Part of a small language model's weights.
Architecture: RMSNorm before each block, rotary positions, no biases in attention or MLP, tied embeddings, capped logits.
Each number is 500 + 40 x the weight over the matrix's rms, rounded and kept within 0 to 999. Layers, rows and columns count from 0. Numbers have three digits each.

# v: layer 5 attention value, 64x64, rms 0.267, rows 35-63, columns 0-63
# o: layer 5 attention output (transposed), 64x64, rms 0.721, rows 35-63, columns 0-63
# gate: layer 5 MLP gate, 128x64, rms 0.171, rows 0-47, columns 0-63
# up: layer 5 MLP up, 128x64, rms 0.179, rows 0-46, columns 0-63
# down: layer 5 MLP down (transposed), 128x64, rms 0.149, rows 0-46, columns 0-63
v35:556498465523447533474461500470484475552541463435477493563394525505535487558525465546587506485422351376461556538516479506501486568486425499622506402561476464504570498513550612414524557549501547
o35:601526493553443458501455488550479516520511456485476496571378518477504461577462430531580548421449405421475431553543587475499501578501447488575547411531484507531561523512570583448531597538509488
v36:539413463442508445467442487443597529451513480506550497459574505435470492536500577449533523495400497521528513579507459494517385650510566589491475371441514551511533518471508450517487437420513500
o36:550438510452494510450467461484558573435498513489523480548498520418495498510581511470524532555408494548548547589472419512520366624467547620495481441365555541496528543527452454468457500424498486
v37:484400591482436516512545497543469477544565549577596432429473521474448437505436509559536606505478413539517548480521463523488550518529538548440448519412416475493523432452497498520531554615542517
o37:467381554498429517506440496518422506536571477613586429452430529447472451496432459504483576466500425513577513493447409498470514488501602469444464489458437535404485484496496468529502561588497480
v38:554501430495438437556508524513542531500558406569518631616513441539506451493442474603546461488478523455483533495511458461533498566476488504462525560433499490467515425431431498470459469593426390
o38:469477468500517500486548561458507504449574477566493635602503445568438443527489483569565475477459518451553506464501490417567525613509473418467563486405471483458509471430467553454494416578457400
v39:601639510530578414487536503496493489559516515591458537518505561590534534488459454426478462530516464498522443486538447602584462576570509606495535511414565543455559499508597533503547556441491519
o39:553648452544553494492454442537473494542496523616496547543546513552534505517469469501478449486526476533516445526537396600587474507547480549435572515401577474456488515496523540502483569450446546
v40:466510526565568467584520378457472598584493502540460382496490499477465459469605456619525468488574428559481520495529582581499482527497515513467590488502462511523556539518462484547469550449487429
o40:403519494484581432512527427525458583549595552522505396469494498477413575533551507517514430456582421521452524453506558546503506532557504478464602470525471456511521435503500475537446563419458480
v41:387518516541493500562537485506568525470464486459516472518465520452514504528503424456532573436533441456463403503518378435486570460511503612424484453572528501404548461447469456520486561468457450
o41:418516452522550577545462466546570559470491514468531500520520572478511483571574478480547522500518456438459484440522359395507550456491477570510470462585449404401587454418468527478519527481475510
v42:446437469482474555499419408511526414487483454538521511518503453526471606479525385419505510556508432505478524434495543499495581485532499560521492461455464497620503463555652461513402506504489407
o42:486436436503506496512384441530523456504498443547540508540615523529495599496474424434548532567533459465513535381533517505454555481519481585522543484463487538601483457526662434484473491530506451
v43:488531523465495414637473586451521523460500518497560558414488565449498413526482543522467491568464551558521478480525540476444544490488527526537532474535600487533475541541544641504440603489480470
o43:505494490424521462666491568455557512488535549498536538438441571457540484460470587521467465563479559573531468496498538474477547514523523552550536517510530448430464541497523558535473602478439437
v44:445466513524481449487566478476561458589450515427459549466552535479567460609589526479492521522519509494679611447513514508584472489494410457497476456412473530513467394511508450437520557544501461
o44:448532525463494475534574493489465506658492480462501553549475520507553537573520474440484544511514562473590553507482512520587373444516451506476448475438422559512425469528460378466534602564495393
v45:554470490591547584527470345512516545476533495481576543502456527517548413472504595468561493408458537481505562565513444512458551462534461458477486599421585552518499486556594546534526519462575479
o45:508553474558552566519486421470516562540528427509604540457411513531527500472478595452612508438417533409506546524422486508476489470473542373488519610429530492526502531524561501558528518462550460
v46:518553455521510456496594462432643474379510531450604527456531481571461488493562511503510479495506412417442462451444525471510530501499533453495453488403432421463473481537449548568547480492549526
o46:483580501460519455527589426464638458450498450517613490476493475526474494479505433480492496515472459403506414534465552510491519504518542509498409467448431434458478543580465494548569462542512529
v47:451441484579499424510454464491469491504423452551519539584502612622427493490375547524419568462489474566513604420482485536537544474500509467502489465615543545457521524565488496522501428490511478
o47:446426487560526419548508491525443511459440469535537562588481593602420495488428561514440491446495480547490607394494477521512465483534517488474480460593539526493558570576476540544497492428505478
v48:622499541545589469533511553544550441584447483505583560592452509495583477538550515457521585473549492514477519535459569448512513523501427512502563433565468506503458519478520499557484411477495483
o48:567526492518591499589495546511562453568533491546562514587446544463553561546552511494458519478582459473463554506463525437556434516502446476513594440583547517509475588527511451537487410561476530
v49:529518506552567521481459506503522539590573514538509511433506488499505454586455448512542569507423454477532445430553500401519452406488491458397542500522519504441516544587494442505357504477561579
o49:482517524479561566456524553616524555540568529472526483390528510548549545520464499599526505534452416528500478411483469377539447448526502448460556477500524543486539553630483505458436532528448582
v50:432546494416565562448485538540496479423468468582475469521520626523467500492587544404526480499415534428452539554554547482581543557495441457396474575513517449492492470552456472555500568490519469
o50:521566466438570570403433537537488484452453473552500441527522640542456448471562516397487518538403524502496490559507572477542599534520421493381436534540511513504456456524463504525528559523537507
v51:467550388464446504498547479562512497493571455476502529422462559554555465503500463431599523496524497564599544554520557536515570518496593529465583603635434505508481479429512481483469435498555542
o51:503541495450519535522526497579538469516505431521519517421490539616535462581469463454542455505489494577549554594495474516485531555518605525530592576649477600477499407471453511461498436552546489
v52:441503406498469506482463599459543487532467420535570423492516477552537529475542537530473523457467521519531429453486472455466508454535393585547573602472486516572563473495484509493574461477478562
o52:426493483531448511501474465416483482590472491524593471461559514487484522542548506561471523468439549480553493509523505455452521532548356563533539605493516540521538491482473530497559427519532567
v53:438491424426609466562510478561498462517493477478526563530481518428432457438495441507583499496500446539496506411493496544527482442457442439557494518447501461479511544318535495468528562457483556
o53:496494529486610439569563473532521517530455450532491465485422514397416401499470410543567520618492453552559477467543509515581534437470490502485487553492503522545509497381548454459542473492459548
v54:467483564519527519525586438480492533453601468492514531580555495596496526562475477511535437503502525516540505501513540412463517520536480567629378494602468529492501471477428459506520558437531569
o54:495482505517466499500566426454434497462575453517490489593510470552568506497472451536545429507505560468604492539441523455506520519465513559575410494627476479529502555473429486511465569454545585
v55:512503504418569517566438473451482402503417499505418578541457494520580495544497537501479462525463466546513569498531496514368470510525649485389478545469387488437581471506484513486569499498468555
o55:544470457403526502550468457473418429517448529525385582523499490492607465571486490524483499511460448522478612534532533525437542535540584465360483516443461449518577517493487529526558522555526595
v56:455407460480522533617498475381432466562540515448456611427547534536534538456511510512552495594527520515425433568494441490558431498515450513552565545491507474491476463528494466604494490555492550
o56:505395496489495515511517427403449508541514465470459602445514457535444476526545499494571497558465472564427401579504525445571507463521476529555573535518520467452489517515533437624473508543486542
v57:467507478538474613522443527583546515482406503541514478481510492582433410577530357458519526536461547500584493512480480523449505532449536473580513446444502540446482498481474485577535525573409498
o57:420508496518449546495430528606532570565462462499460512513555505496493499493502414443489571529495593486576558472546512502423529569433507491539503443478454512426468520470515489627554528461378553
v58:515429463512548537520503595546528546479493547473431491453557605549490543592462431557545378381481539523425526547478560531528458373446465572463485519427507478551507463496478588482515442514437497
o58:492429441500513510539508573501529558568499472492409454461493557536446463543483405522566441389522556463485482598480624530496493412471494588423496556424514443517491537538454553500459448539492481
v59:535458397478495409505450502516513418562449554479572521484507455527456509549497520481491494548592531436432542586539506607400566469421442541518476507517504533421445447548455484458556499468531572
o59:572449443507492415472494521501500477574465538455612547541497479482518389516508545515577499610594488456458544541498519598428557476426461508506545493509506511399464547576441482456578487510539544
v60:443551460418391553395490509510580550571498646541473569517402514519444518481566562530570540516548491579531488495426532428429397467538453523521497517517558512459500449522493538501520529493532466
o60:502547471444420517412545496462566551601469537594456511525432430490445487504538518500542598540551493536560449492500540380402419441537503503483498551590546499536497483508515593516524516470571450
v61:546494450493488461491486491435498410467588523458416448576419495516481534530522584487507557522499521503442564431541541472505588438552541500527597462413585531483464538473435471628501534548457493
o61:532564440546456446496483419488521482439515496417486476580441534497467539518517506515491573556517512535475525435478524476483607437583548478521532536442585529490489513504376481590469511579507476
v62:505459446467508460409494571454438644459487509487531482554459494489543445506390474424468452594621394566508525593487431448485531454455407421444523472464470487531566517488480464594543544501458464
o62:470470447487501504442495537434535611460437475511509473534399450498537504532359494450440441527591426589486551554423431470507588477492351475504508476442466505539558454507483477561547492516467452
v63:527513526547419486504448522531497534526514424437483465454486482560590507466504384410465515529467498560375540489513537429441481523450510432522487515437619493524483423420524458429523460474537547
o63:462526521477437477510500468550521543551562451502520530504502478533574487532454409430434421470448542534412555475468536465433486489498465440563455507450652499491466510401567450413516458506513566
gate0:524473458543520431498531487516431544467518530411457487423500430508560473523553520481457532453464531525551570508486435453555573455532484557477488506465475534495498552495572602547549484564557444
up0:458488532591479498486455533510551518430551386547517545530515434451512538525458578525525491545503538513518573535470547539532486411538500526457462477482481468504433425501494505503497534466576549
down0:538481513475520466536509572600536514470498521523493543565532470486517469505509538622474512543448523531510487507499498394474536437481499468455497524509471473504527445536460538485478534531480530
gate1:461486456580517490465455587498536469547405534453563559505549465497487511439523462497492448409455417583518477549524493414548546524483550483562425543445548558526458484528481516531499594473485492
up1:446510588536433551526541381610481471406567464486436421483423482558494415483469527493466455521526539497502490522489453508494456474508367572454541478446501480477501579495522586529527462571514429
down1:581478442499510465497449448534508499471456516472468552457532649435535536534446513545438544530487467500479482468588425521460427529515447449579557521482464533506537433461439526497546466462542535
gate2:474524478423584523420526460529492518520488529455536531531524500490484561483468541531505417549484503513487529587496576481496486513536478447545507470480449472476481525489507501511503512517490463
up2:506504506548500522475527509529513464491525471485505520490505454493529521493534542498500489492428461503503540536490498496494451460508513475503463515510421458489453508403511502546441545482442529
down2:498511497469545452513527468498505464526521534534508494489439453434463559557434490545541511528483506504471484565549514539541491507523530435510531500527563552510498524536480465451632445535590512
gate3:472543463481508463463479486543471610562480474511524493573512528460498457467522530521446451474498520552506438450466570492486554561515505475507573472471452534500496580481489453467483514516552508
up3:524513473475566512495415577499529521520518476597438532486495479444494441488558442523422522472566566459507462490477441513517548490519499522589507582482505536526526517544454467516451554511574508
down3:474595426511426457478489438531454519517487465469473572512557539511550465393486589511488478421474463535514509510494552478493546489535493477445531409531532427497496530514515484492528516526504579
gate4:513483510562427470520508560457360496449462480553489504532500543441469492519558527473522423472488568524516512495517433510508526440449564428555546579500521438527440554514523512512535493480437531
up4:567524492511450470517569528541507480494480601495511445522557461536517532536500508492518508473586499514560513512511524447558562492482548453490362469493424473469597493543557490485524471482535555
down4:488531507499406495541554485446457551522562470452486548517539544451456426459518548536570497545493486458540476548530511449553471483519512580501471490441497528516507554451527554458504487516483625
gate5:496427518493468478446432520453474503473502526533502517505475538567494506544591478483482503534482425483467557461472522470543433473516527493537512495538464402488464492470520552428573530515521479
up5:502593449542604477431461447562530455568534523462487420527441513531517461487522553526499494474570558556520492478416494456542574540449481470543474475454498506478564525466506520570471487495457505
down5:467471482500499479495581518477501436492511480551490455511503562516446526494453471533506563604494442443544444465456543424462451482499502432542572494433519555538509486489557508487569539515556548
gate6:518501469459537485429536454586534504490453587461549506506493503548513549482481477568514521478535477530494554555488549481571510494522463496559419515460499492537491519437552575527464541522471434
up6:485494552537526478502446496521549492514582528476437592481429522542489502479512504446488430542482520491539479466512471550484548455520492580543544492467519532533534468530442533488517489572555470
down6:453450455467448520480529559536427499544478454482447448489477469487474421510514469476512448504509541463454510455517520516518533493526518504408462413551507496501503614556453438467481451462546553
gate7:482490537511514525494488545490493550504494529453535467529487475488482537493499478516489487552471517460482483474553552536520489521505547493456569444498522524500485468522466515468531478503528466
up7:444418491553556497460549517528514486476477460485527503418440500541561462535548547467438443494527475509504504430515502477414519512480544531463554489472533481540468477542576511507481488537535489
down7:569563536445502506502413447482518545494477517453515491549501510476469516538477447500506601532459537568499454548542494503556537483472489535531478543450433432535425540489417518487553468463493481
gate8:501457489437522486515521574528575499524468567510525531469500508519446582543512483463498457452399497455489463514526533514495526423479479513574523508489528520473528499462442436542455537486536530
up8:514512475454463487494541593563370447471548563428544464502481524477480461516478446401515480501494481516457480437450475499522476536463412521460487552453468539469531495500514494476507465420456486
down8:482545481524496445554460471533460537508528476500503454498530507523496427530463586489489469408479529449560493495513528506467536462470554465471475424588549536459518545505480512525496599531465491
gate9:519515533502505449513434501469449456578543545470493499518477512545469454467612503403458515455542466521529493505518531382441542484396473522476483500418534546433537483522502470455447545487434436
up9:472529512441479557492541456533558502525441562501541485568495493459416576524455468487549400474375452543525553393521440496606563551435555470539472490570539456561555520569505544598484476521510529
down9:513532435498479506526511444631457513427547484468537441626469489443528391435583513469457486508536502484535538477526468478518475475431449521484480489477425446500530524591520541483478498535453555
gate10:460428540490473501506461475522480427466492510515460496534475446464552534550538503578594416460527545522498514477499556528475433415458512495522474525453532461471553490518497560521517443486498427
up10:518480450474481492517520568464515527513510548570547492469511567455500558392407520523527480463445449487459484471587479536549446526546443521485527411500480582477471445451416447561585526493551526
down10:594558553480509506455489532513569535530542553555496516484446523489518467489493467569489510514459491486498514481497437482556400518567370541492495550462420521449498460508453535512512471518459528
gate11:520514479489429587525547492450477555431444468554508454472439533536528505529470471513528520607534513429425487410556446569472452550490497433489570480549535388572453504496460469476507500499465480
up11:524502544445442521483601467496446519463454508567503486502452526516443531571481511496494453531453516466434458467589488521419451511447470499481562451499524452504455477486465454489466499518482468
down11:497559532491457500506568503502518526628448461510496513430499457507529436443521508502535455498526469486451492459521504497513502542492564515421483455483596484524504505538458445495487508538488492
gate12:477456564458427548495527460498530500432588454578533519517522476461457512497471466519531448552438442492484552497555568586517494483521416526500538478588481440486509498498459463519479526498497403
up12:534512487503475504447493487490524478454577494552499502534470497442479527510476472475467485547484466440527486532460461564509526431468496548420538555581511394481478448589533464483486488486472458
down12:453458525535545582485524511473499505465573506539499491467576534439457529456484457532548456524517549455458555511575575482458532532472442554494550447506420444473524544482517523507455521476540467
gate13:532497516538535472485476511419501461406574405599479574499511489444564511555598518534535530437557493571487564569509485445441463403556525485517519439513397479515446464519497473407567477412405576
up13:461521504476522654523610458524487580503556559433526486553506559526460456431423513424425474498518479431493385474487500522436501518523424526486560620482514492459516535547519441473471535546482446
down13:525512488502453501491564531514499488480492507459518531487486575483427482449447552505543511468439501523580437585388465520528431521392554502523446563438542536498551487526530501538508527541571438
gate14:460535521469524539477498419457464488549452446607464447524476488473524510516513539471409477521496520392522451506553527440451504408404545525446528441511576483387557468499524463501518494467467447
up14:468526467507521412437521442554457486528476529434518536506512557495535485537508445512593506479553547517405518527419459480539505550569542492554427484434454587479444436531581571537475424485524553
down14:489517585548568468526449500489502557507515526477507452513446514510577531516535561469448433486506519487553478449481468475445528433519524522533433502504463444430466497542412522500528544515379503
gate15:599434465523481548454609432502462478483532480529489491469516518472496481446465527568502571483505565481431548526446488505517513462504396491523450487527515503422453458488527460459519484454392498
up15:484553450482445472583432578460524531529416507455549505485423475508494527484483461461512431536448463500515407492499530488475517572510564519411533492556484471513614488504459539468475492518538495
down15:558458556571551472520436456468524518492477494524501534520479445445525429494481534512526450544542499541513554462537531393503511476479575541527482557474436521465497556582536541521453471555454505
gate16:564520559514541452518529554503495517557512503466428481451458502597511489559616509504464574520479494511516597505526476509483540463496447496517497474463519498470542538475524476547510512571508456
up16:508492535456459526489532441487485463536500528539516569532491535512450489458449457487562505522489471510482526473545553470435457479504473476440559440469537523459532427485437536515563440491469436
down16:563546471492543539541512514469486506481463529468533456506486477544553489492496511534581486508475470595490471515604480542543518505546529558547522491514443469485490496558411477481499488449474507
gate17:508546485515522523530508518470337506518469472542427465479458577487554475509560510511451514524518511497537427468504452518518544441461491495499536475493608496592525506493563419537527533477474546
up17:447486539545476515478444463496502496424584505555468461502551590486552477576472516576418413655513586480500531533467507534482406446548477490519479529498528461503545437480537525575523509557465473
down17:481572455510414536469516495484510558471578501475461468540447527508457484492430452479539536559536521434531508505463606505538512472491491531474553437495458545570499535456508428546556511448529521
gate18:523466414500516474467436464491570521445542422501466523447539442488506415503601519487433558489562499564559482480466500503504502559502493507539476560546486529454590553495542476473498492466442472
up18:531516468463517545533478533524469462544508529489519437479558443518474458466482480502497498455498490412498466412466456511527499484516487512585478580455501602505532509566504489520535545535605601
down18:476520520481548507481510488443558504533485530587424429498502477498477486533504480455466473490455488524478456491556488495519619516526517506476464483425440443595476370454443537504551514513517433
gate19:534496547382454580612525469541524511481494479518483459531493506571535450449502554528515511481523517453516468518495489547470483447544375546494548400472520544477503503482523471475502450482536464
up19:495474445553554509496433528513489458535476537473477513537517464468441513561513513458472525489562538519572495539457488423543483521486558502487481576449514482521495526457553510512441465485521532
down19:519460476570479438518469478682443535481477552493486477524506491492494462441554544498538541476501559509486438501444477521492412497479476540524457483478477440477513540489496471508491549474465507
gate20:554645479512460510574491599491528493572565478537464474562515483474498470463501508479513498514453495512504460424466532523539554472489549534491499472442491524490554526491534475550477515485611517
up20:484534487555517412475521538481526513586515487539510463477584504515558471524573524547497464484444495598541560535468497494506550511452560506535433529515454489493553538445610555502499446472500493
down20:581401579479464488496459490504507543533449430465487475516588450534502504507515561466426552428506464532486439486542513447485515490468523460471512511521466552495471441527527526544558481455483516
gate21:480554441473501486499483484519434505495545485487448508443551465458540494464502451577505501566515531439505518518450465477530530533490439486444451477539537480458464522549557538533503497463520455
up21:451505471543452534514492486466515492552492443493516485567542553395541500517471462528500460495520503519556447500510503510517498528508489443410544498526480463456558428552437436473532478447493504
down21:523470496524507522532480528408538501427404507548504473534444483428513483516483546495547493548508469510529454498578518460557503495528500484609512585495488552447490484523558420492476486430518441
gate22:474447530475481502461524526488488484500472477482564526469513505561503478513519524474473450453490521564449454411570533471541507501506517502501527534450471507521460494482479517484508554546518469
up22:475489546460516528583481444525485462507512530498531478520482483532557499489517471459553524496509491465516523522444527487521566547485528477480465486535532518489509500491512420485493454455427433
down22:543509507500452507474496498507501438536516482522446546471579529458497513478483530528450505445515525501518450538498519492410497507458451495514588510534453454504565407482486593545491530499557492
gate23:502595496497463520446554567485480453457525495476465459501494540466500528449477452535502501498494440501549508476492476519565565492500486502563462492452492523593556564530523531546532486510514552
up23:602526456496489522473496528478472492503530537447504487517502511481474553469466496530485489490501437483545471550497530497489540483471490496508500504516551497542473543443520461537435537556512575
down23:561482491470526531450516577516447441514549496487503459479450442514488480545452544490525496512501548533459527451603476452500557523502461511544493450477462483466527493493521505500499503430512449
gate24:499534471502421500517487448468490495524487541409545465520525523513518494475517475517529435531525520499537485463499540513559517505494474421422541454521488495469498486508500529454478491464522465
up24:496511435426489460470516412449513419532479516565499475486474560482553494468451484514495466482506489507523438468481571479478517530470503498529535429486539514494495504461477508479505518535555434
down24:505519566456481532532466547558487531491543538393535517524461480510455503444537543506499457508507497510455560444510478537539476527572472543512473510464452454439487510532531448537462486450439561
gate25:468427442456525528497503520541492453498502561525508501435480467504446509542562492571510458501506533475459500487422447514503475457476473579559469484506480513620464477451534563565548458536436470
up25:478505541448499497448523502488491421552539534551505471454495540521507493460517450499459476504579480477511520518541505461485486437445559598523458475439474473534500481532506491498459413454484444
down25:456542508487559559505496484517492510456500529510584554475475445480501518545485493503519515495472448476461447385582476531546437529505512466527480547510489513471496420505529466539505478489521477
gate26:503458435453538406442474466475512540455453472484459560406520500523547467431563459525563529479570498532578476498517469518528537461526509446505486484493504576475483484511521520496475461475507520
up26:520460504476520569489432501491499511521546546551461481580483496522461472584478517488492476546453558447480439434500463509417450518469541498441532576491561473469501472487469490543532536625527454
down26:463494451522497513521518537539483486466451489445519463525498499551525475495507589466503469582505442499521514486546539512506492452569529559543520458505545402488500446530478444474516495552472550
gate27:539458464491545517414547483614459552487429570444508506512519470387473568494463434492521514440493506513492520577498524450483497523564495497530448564556502526431459511505531465448512494500458478
up27:505472483451553522421535442562501429488486535463440479523525504427498492473432445486524494454526562534553512503477504509503481518571481488508501508500514499443477571467521496454508512484475468
down27:505466455501454488516501455527469485580502483462496538500541556494480536530490472536489477469526540485547486532582506490456488526531518433468522497500475530526516502512461553549496555419521435
gate28:599496584461464600511624504434478572513543565522457498548557513512517513553513514507525546421467528458495516490509451536474552409483462465460504396564498441492480484536519467536531489445492463
up28:458594469478526471506524514447512492481472494504569596469497498537422506475530547526446495481543460475560461485510520461425549547525501556485521545482520447490525451504441376372534525478472474
down28:545509473468520488493468525534501518446478511480500473486529526518474542527457476520474538487537411545482491543516527530530496475419459582659503554470509426552494481545423519446522531504543510
gate29:503529545494565433472497505475518481553510507493484448487456497542481453560564501410420515542465453513484504487508451523456474517518567443526556574485482449531570560464595518472490495543479494
up29:469520462480429549485528533462486489474469503488509565457460543535544564497493497513546485443506438518448451504547526502519466523515482467563550455503487607497500501460422456534517475495434490
down29:479430414528440481458495475474515473479452492415472506574494529507514380416482464512493529553468515510499473495574492433556523465487462606453500429489480474522481481490517482488482471481483539
gate30:561454537493531548478526471527488510531510537494560462520548538495524504548478500516519494548509536563442527478545613550455407503566474502502445486479569446442476466513519535467556524478545458
up30:492486499545519464438540504523504522408579516484501585482486555500481487506448479482482569509514481483455477479469493515420500456539440541497461481541431610472466496521480478496545433437479503
down30:477461475485446437479531491582471468545517486503474484493462401528507497510488502470517525490500470533480483541513555523607535471542508491488465475554516425566489489533479488533563556566455426
gate31:446577544514420522558489554551445481451500497517574496468555433499439483459496531471508571481550451489504531588565544437533477544529512490510459519458541495502502459531509480522565502478495555
up31:537465479530484582535546506522505557469526512554464480486478518534567421545531575557481498556497525437477499466510450582528521510508470520543450513545503578582468496491483548573535497571502451
down31:465496573472537517538519530485465484480484540496491550601511479518457587499506411556529574453538586482528505571449539499551528493411489484478563543481486490531507534498529487419515485448521506
gate32:523565421494548535486523479540421446464526482507505431508553420456487498493511503475529499527469551475543549514467460440499512477450476512524508516508499477503443501521598530517494524448514535
up32:518555569478470509472530564495527528571473464543481520501508571505491511467443517578492515515480486461514517502510506523490494532517450607530497500476509507503537514538451474517477493554481502
down32:535431435493459459467562543506500483499513449504469465480567530513513504492519537533478446533507449511478532479460531508504490519520505461563593465521550524574559426521506518479503532462544448
gate33:475502462433509515482511483491493482507462444497511484520473493449546526513525542546543478498497504529491482529588507513507530515507533423505523468505503508461434485526512527495439441515495480
up33:505481537528476456521501450598563486492466523492529539463486511494510560467505483506504426513460463589509486476491486463485548471505479517418514455478463569500499511509470527414522497462434496
down33:422550525531485479474489547380440534502465459443475515497476449567478465492461479500514604415477542403550497507514571590458470513478522505517488495478500565506494475474524511572521522475558456
gate34:507482491467487423539500539496459533483542602524500476464530486489536552518485458528495595547505567496536538535468516507528558498573508566470532438528548471465562520478513489558528395443579505
up34:496545562579422479524514539545496550435584508498455536514499496552447484519558536503498489559486533528458483507470486537497509532445512589458574484544523544587517531448545510533608427533454471
down34:530536526478538481501508519508505544567472475568510463441470450502470475488516552470520494539446549528441514511452468513498508428449534569547454475517462531555443544469482520545482452508472374
gate35:531482516511528450526497568487435556489513501487568555519523448502522477472522471512402486484498490525574516461500527466531549467506450459496496572463567484542501464514481459545512467461579516
up35:454548553528491486510494470478511496500462411498491485509576520448542533473461422556536417476497486476470492498488499456519483501559482430495542501484468591489411479507463476512446581503530476
down35:559560540516512579489474484515537547560496463514481468462521528450523442451505531468569566549477479533468532468546541472507546519459467589536447457539455468472536523484436505447551480515511506
gate36:500532453540496493465527497518518486485505513434575436438436499535502494513476568465538525544510459592514481524560498470510450493498478474430486484475494463542427504467442510507558448515490482
up36:523469486521492486453504490500487470501473476489532462490454475531480487581490555487488493525457508531504503460548530487501489498459540519460524490504495483524435502467506499447503469508446471
down36:475407495508542513456526505521478476403467551489544507536527537496500500523506496561440518502536488448513562490584509480482480549479481472498583510507500575448525474448595527510458508434515536
gate37:526496485514524466472471471467435535518460552504412510516472493553441433565556534474514465462585476449539531504506500462541511535401557524530419513559597522455541518487572453548506518547463510
up37:495452517448542550439527470462504444533476578511477444552570501453545528554560532459553373523530520528562488443486553578480560471417558514508479496475581461415519472551457512487535551501456508
down37:572466504479488489491457507485533496492462514441566504503425448441527488535509578469506524512416538496386621422468485465537551538522525468612451465451491515513507440519482529452509407473491449
gate38:467520498525495476546510493489482492564582555511512464571495458494541462501553556485572522466499533561494493451472504525502551482506475485490429500468490572475477458514504550503483513528589578
up38:489472489506517464502515441520480542475572554469467535469470510473499546515508486488540544477529516543497518533521514467509573536485532513541461482429451500485509494589534523496574445426567541
down38:529526494514446512556511495501465527527570432466462491503467469491476547501480563467540470483518505500507568421564536473511420487515457545481496487430454585482507520530506523526441529480482489
gate39:481512516424476478515444566413486520558542488541502474594543470561546476462554505456508527468572493545512452496498541550545511396459547441496441453519504600461519511437550463482504492457474398
up39:560474463508522562524483464440460538560532557503466536415413530519466485486602433483459481524486426490445579542579496511456491552510478488563491450550450534547468482489503478501581548468475477
down39:484494525541462564580455510580538490488475570435485544516543542472476463548527511494520504560519441415511535556575520461472593505489483444539547471516512469475531545499503496453486524472510521
gate40:416465557471506498499527466480520519473412491451559528484501541509480549512474480448501442474451492526473447467599509534468473463547490497482541458486505494497498505449411501472561482515492492
up40:555572492549500470529446509526490479518567520474436459473501488494476539482490532509507487560508440490542553531458553479556501482458515462531464520484493538520547453543497493508475477543498499
down40:431504519474503507470490471455476524564530486528491562526524517440506496517499464511475495464526538483497519577408496522472449506513468520497419481488524415454490541429525474558517467498469560
gate41:473507461480472426500478563491440509541523489517496452502464536479491475472515562512547508565478486497503556535497501500470496486491557390548541534468429488513437508552525531492486439519460589
up41:489524572549524580533499540511527514503517495492507471551577498472461446507489481514469463524510495517479470495443455546495513544487488511511453505493483490565524492515500536495477550545537510
down41:550442486533419420514467506582486578515459429480480468495443503455518477477530535463459486473555522450515467498522552530513453517475555479583464499465494551490515513562567412540512542535497506
gate42:519494525561541501452465515481546467493498441472516461571496487491460516563538539443512477489445449543534543512582496557461525506504519414485508515536532492458563567456444479554529497523446482
up42:530555508577462437487550581503556458535573525464527489494533556487510514581514556490519485495477471549520478515536459454521501445495517482501450522512471480547482478439521533562498529483502490
down42:389564490527508458499451462429477486508544479466498473512483460478535430506521546444503467442516482453479538479483498535470578481544496532454516509509518460498521528482473479459480469472503513
gate43:566459487578520481473474492471528436533521446499480516506522477479532534470517457553443506494454497490532507503463476484505497485481417443454465565503468457439548544502506450529491440386442422
up43:438466578440497493514505549519492530433542434498507514459431528520532501572599573510465591505496471492443443494562484571483479500561486552521484536495538498502545527481515518479528480528480522
down43:449479479539509542496551558463520437465475474553444493529472504515575385413539496548520553417441497487506529427410467493456515521497483529489502467494534471514549486502500547462418470474523559
gate44:499502472525514493506500527481483494475475515510515475509470516522554556549536466520529503456502523512532464495623457541479511429535487439491482437478466538473465508509492490489474416456528501
up44:409536507502547433480450438563501548499518446473461594432416553488558535536527456528558548480571513463509478513453473487482508541578455502480450444454506514534468515577486531522521442465514486
down44:545439526598504496462530503468485486397456531531460482499521505510508452439547475570513523531483522553495502499541455451496559529426501516512551492469515558439532497481493540458432519479556508
gate45:481439565540545581473432525481556470514519466497507510585519543509514422548502430449520506479533463578558484475519479428476500541444513423555467535527574392501490518495464426527443495510507442
up45:511539484465461497635482535492442540476449526467492536459470365530471505485503503527451466541496522470486519467479578493440528397479458552389577445558440525545441470519446576357553479504524513
down45:531495491449497424519554497577431518574492420444430423464453541473519553545498483540491495472477553582495557472519475412496513493492466525521492494565487468484508497461554558442605465499486533
gate46:483534480530518525528584438542483588459489438559445515422555493450402489477508474567442592437522462536486566426435477471565553593427499540523511522533524518509522529515552503491568518538497499
up46:571517504502497459512529472478526488492475546478513451505539460536356522471447502487528472531460543478500576486497530438531480563496639494463581486552554454451547495418497463496484538532411509
down46:505571476541529526473513459487506485511457441556483584515498440553514587480501508470556472500488498592445466450418559536515514526416480497528492508505521432461514432492516476507442406526477443
gate47:466454532484499460480480532519461427534464528470474521446470471568484544508534500492443542450458483527483495536549464457539539476439478487492449530489519525488507498519457405512570446493463482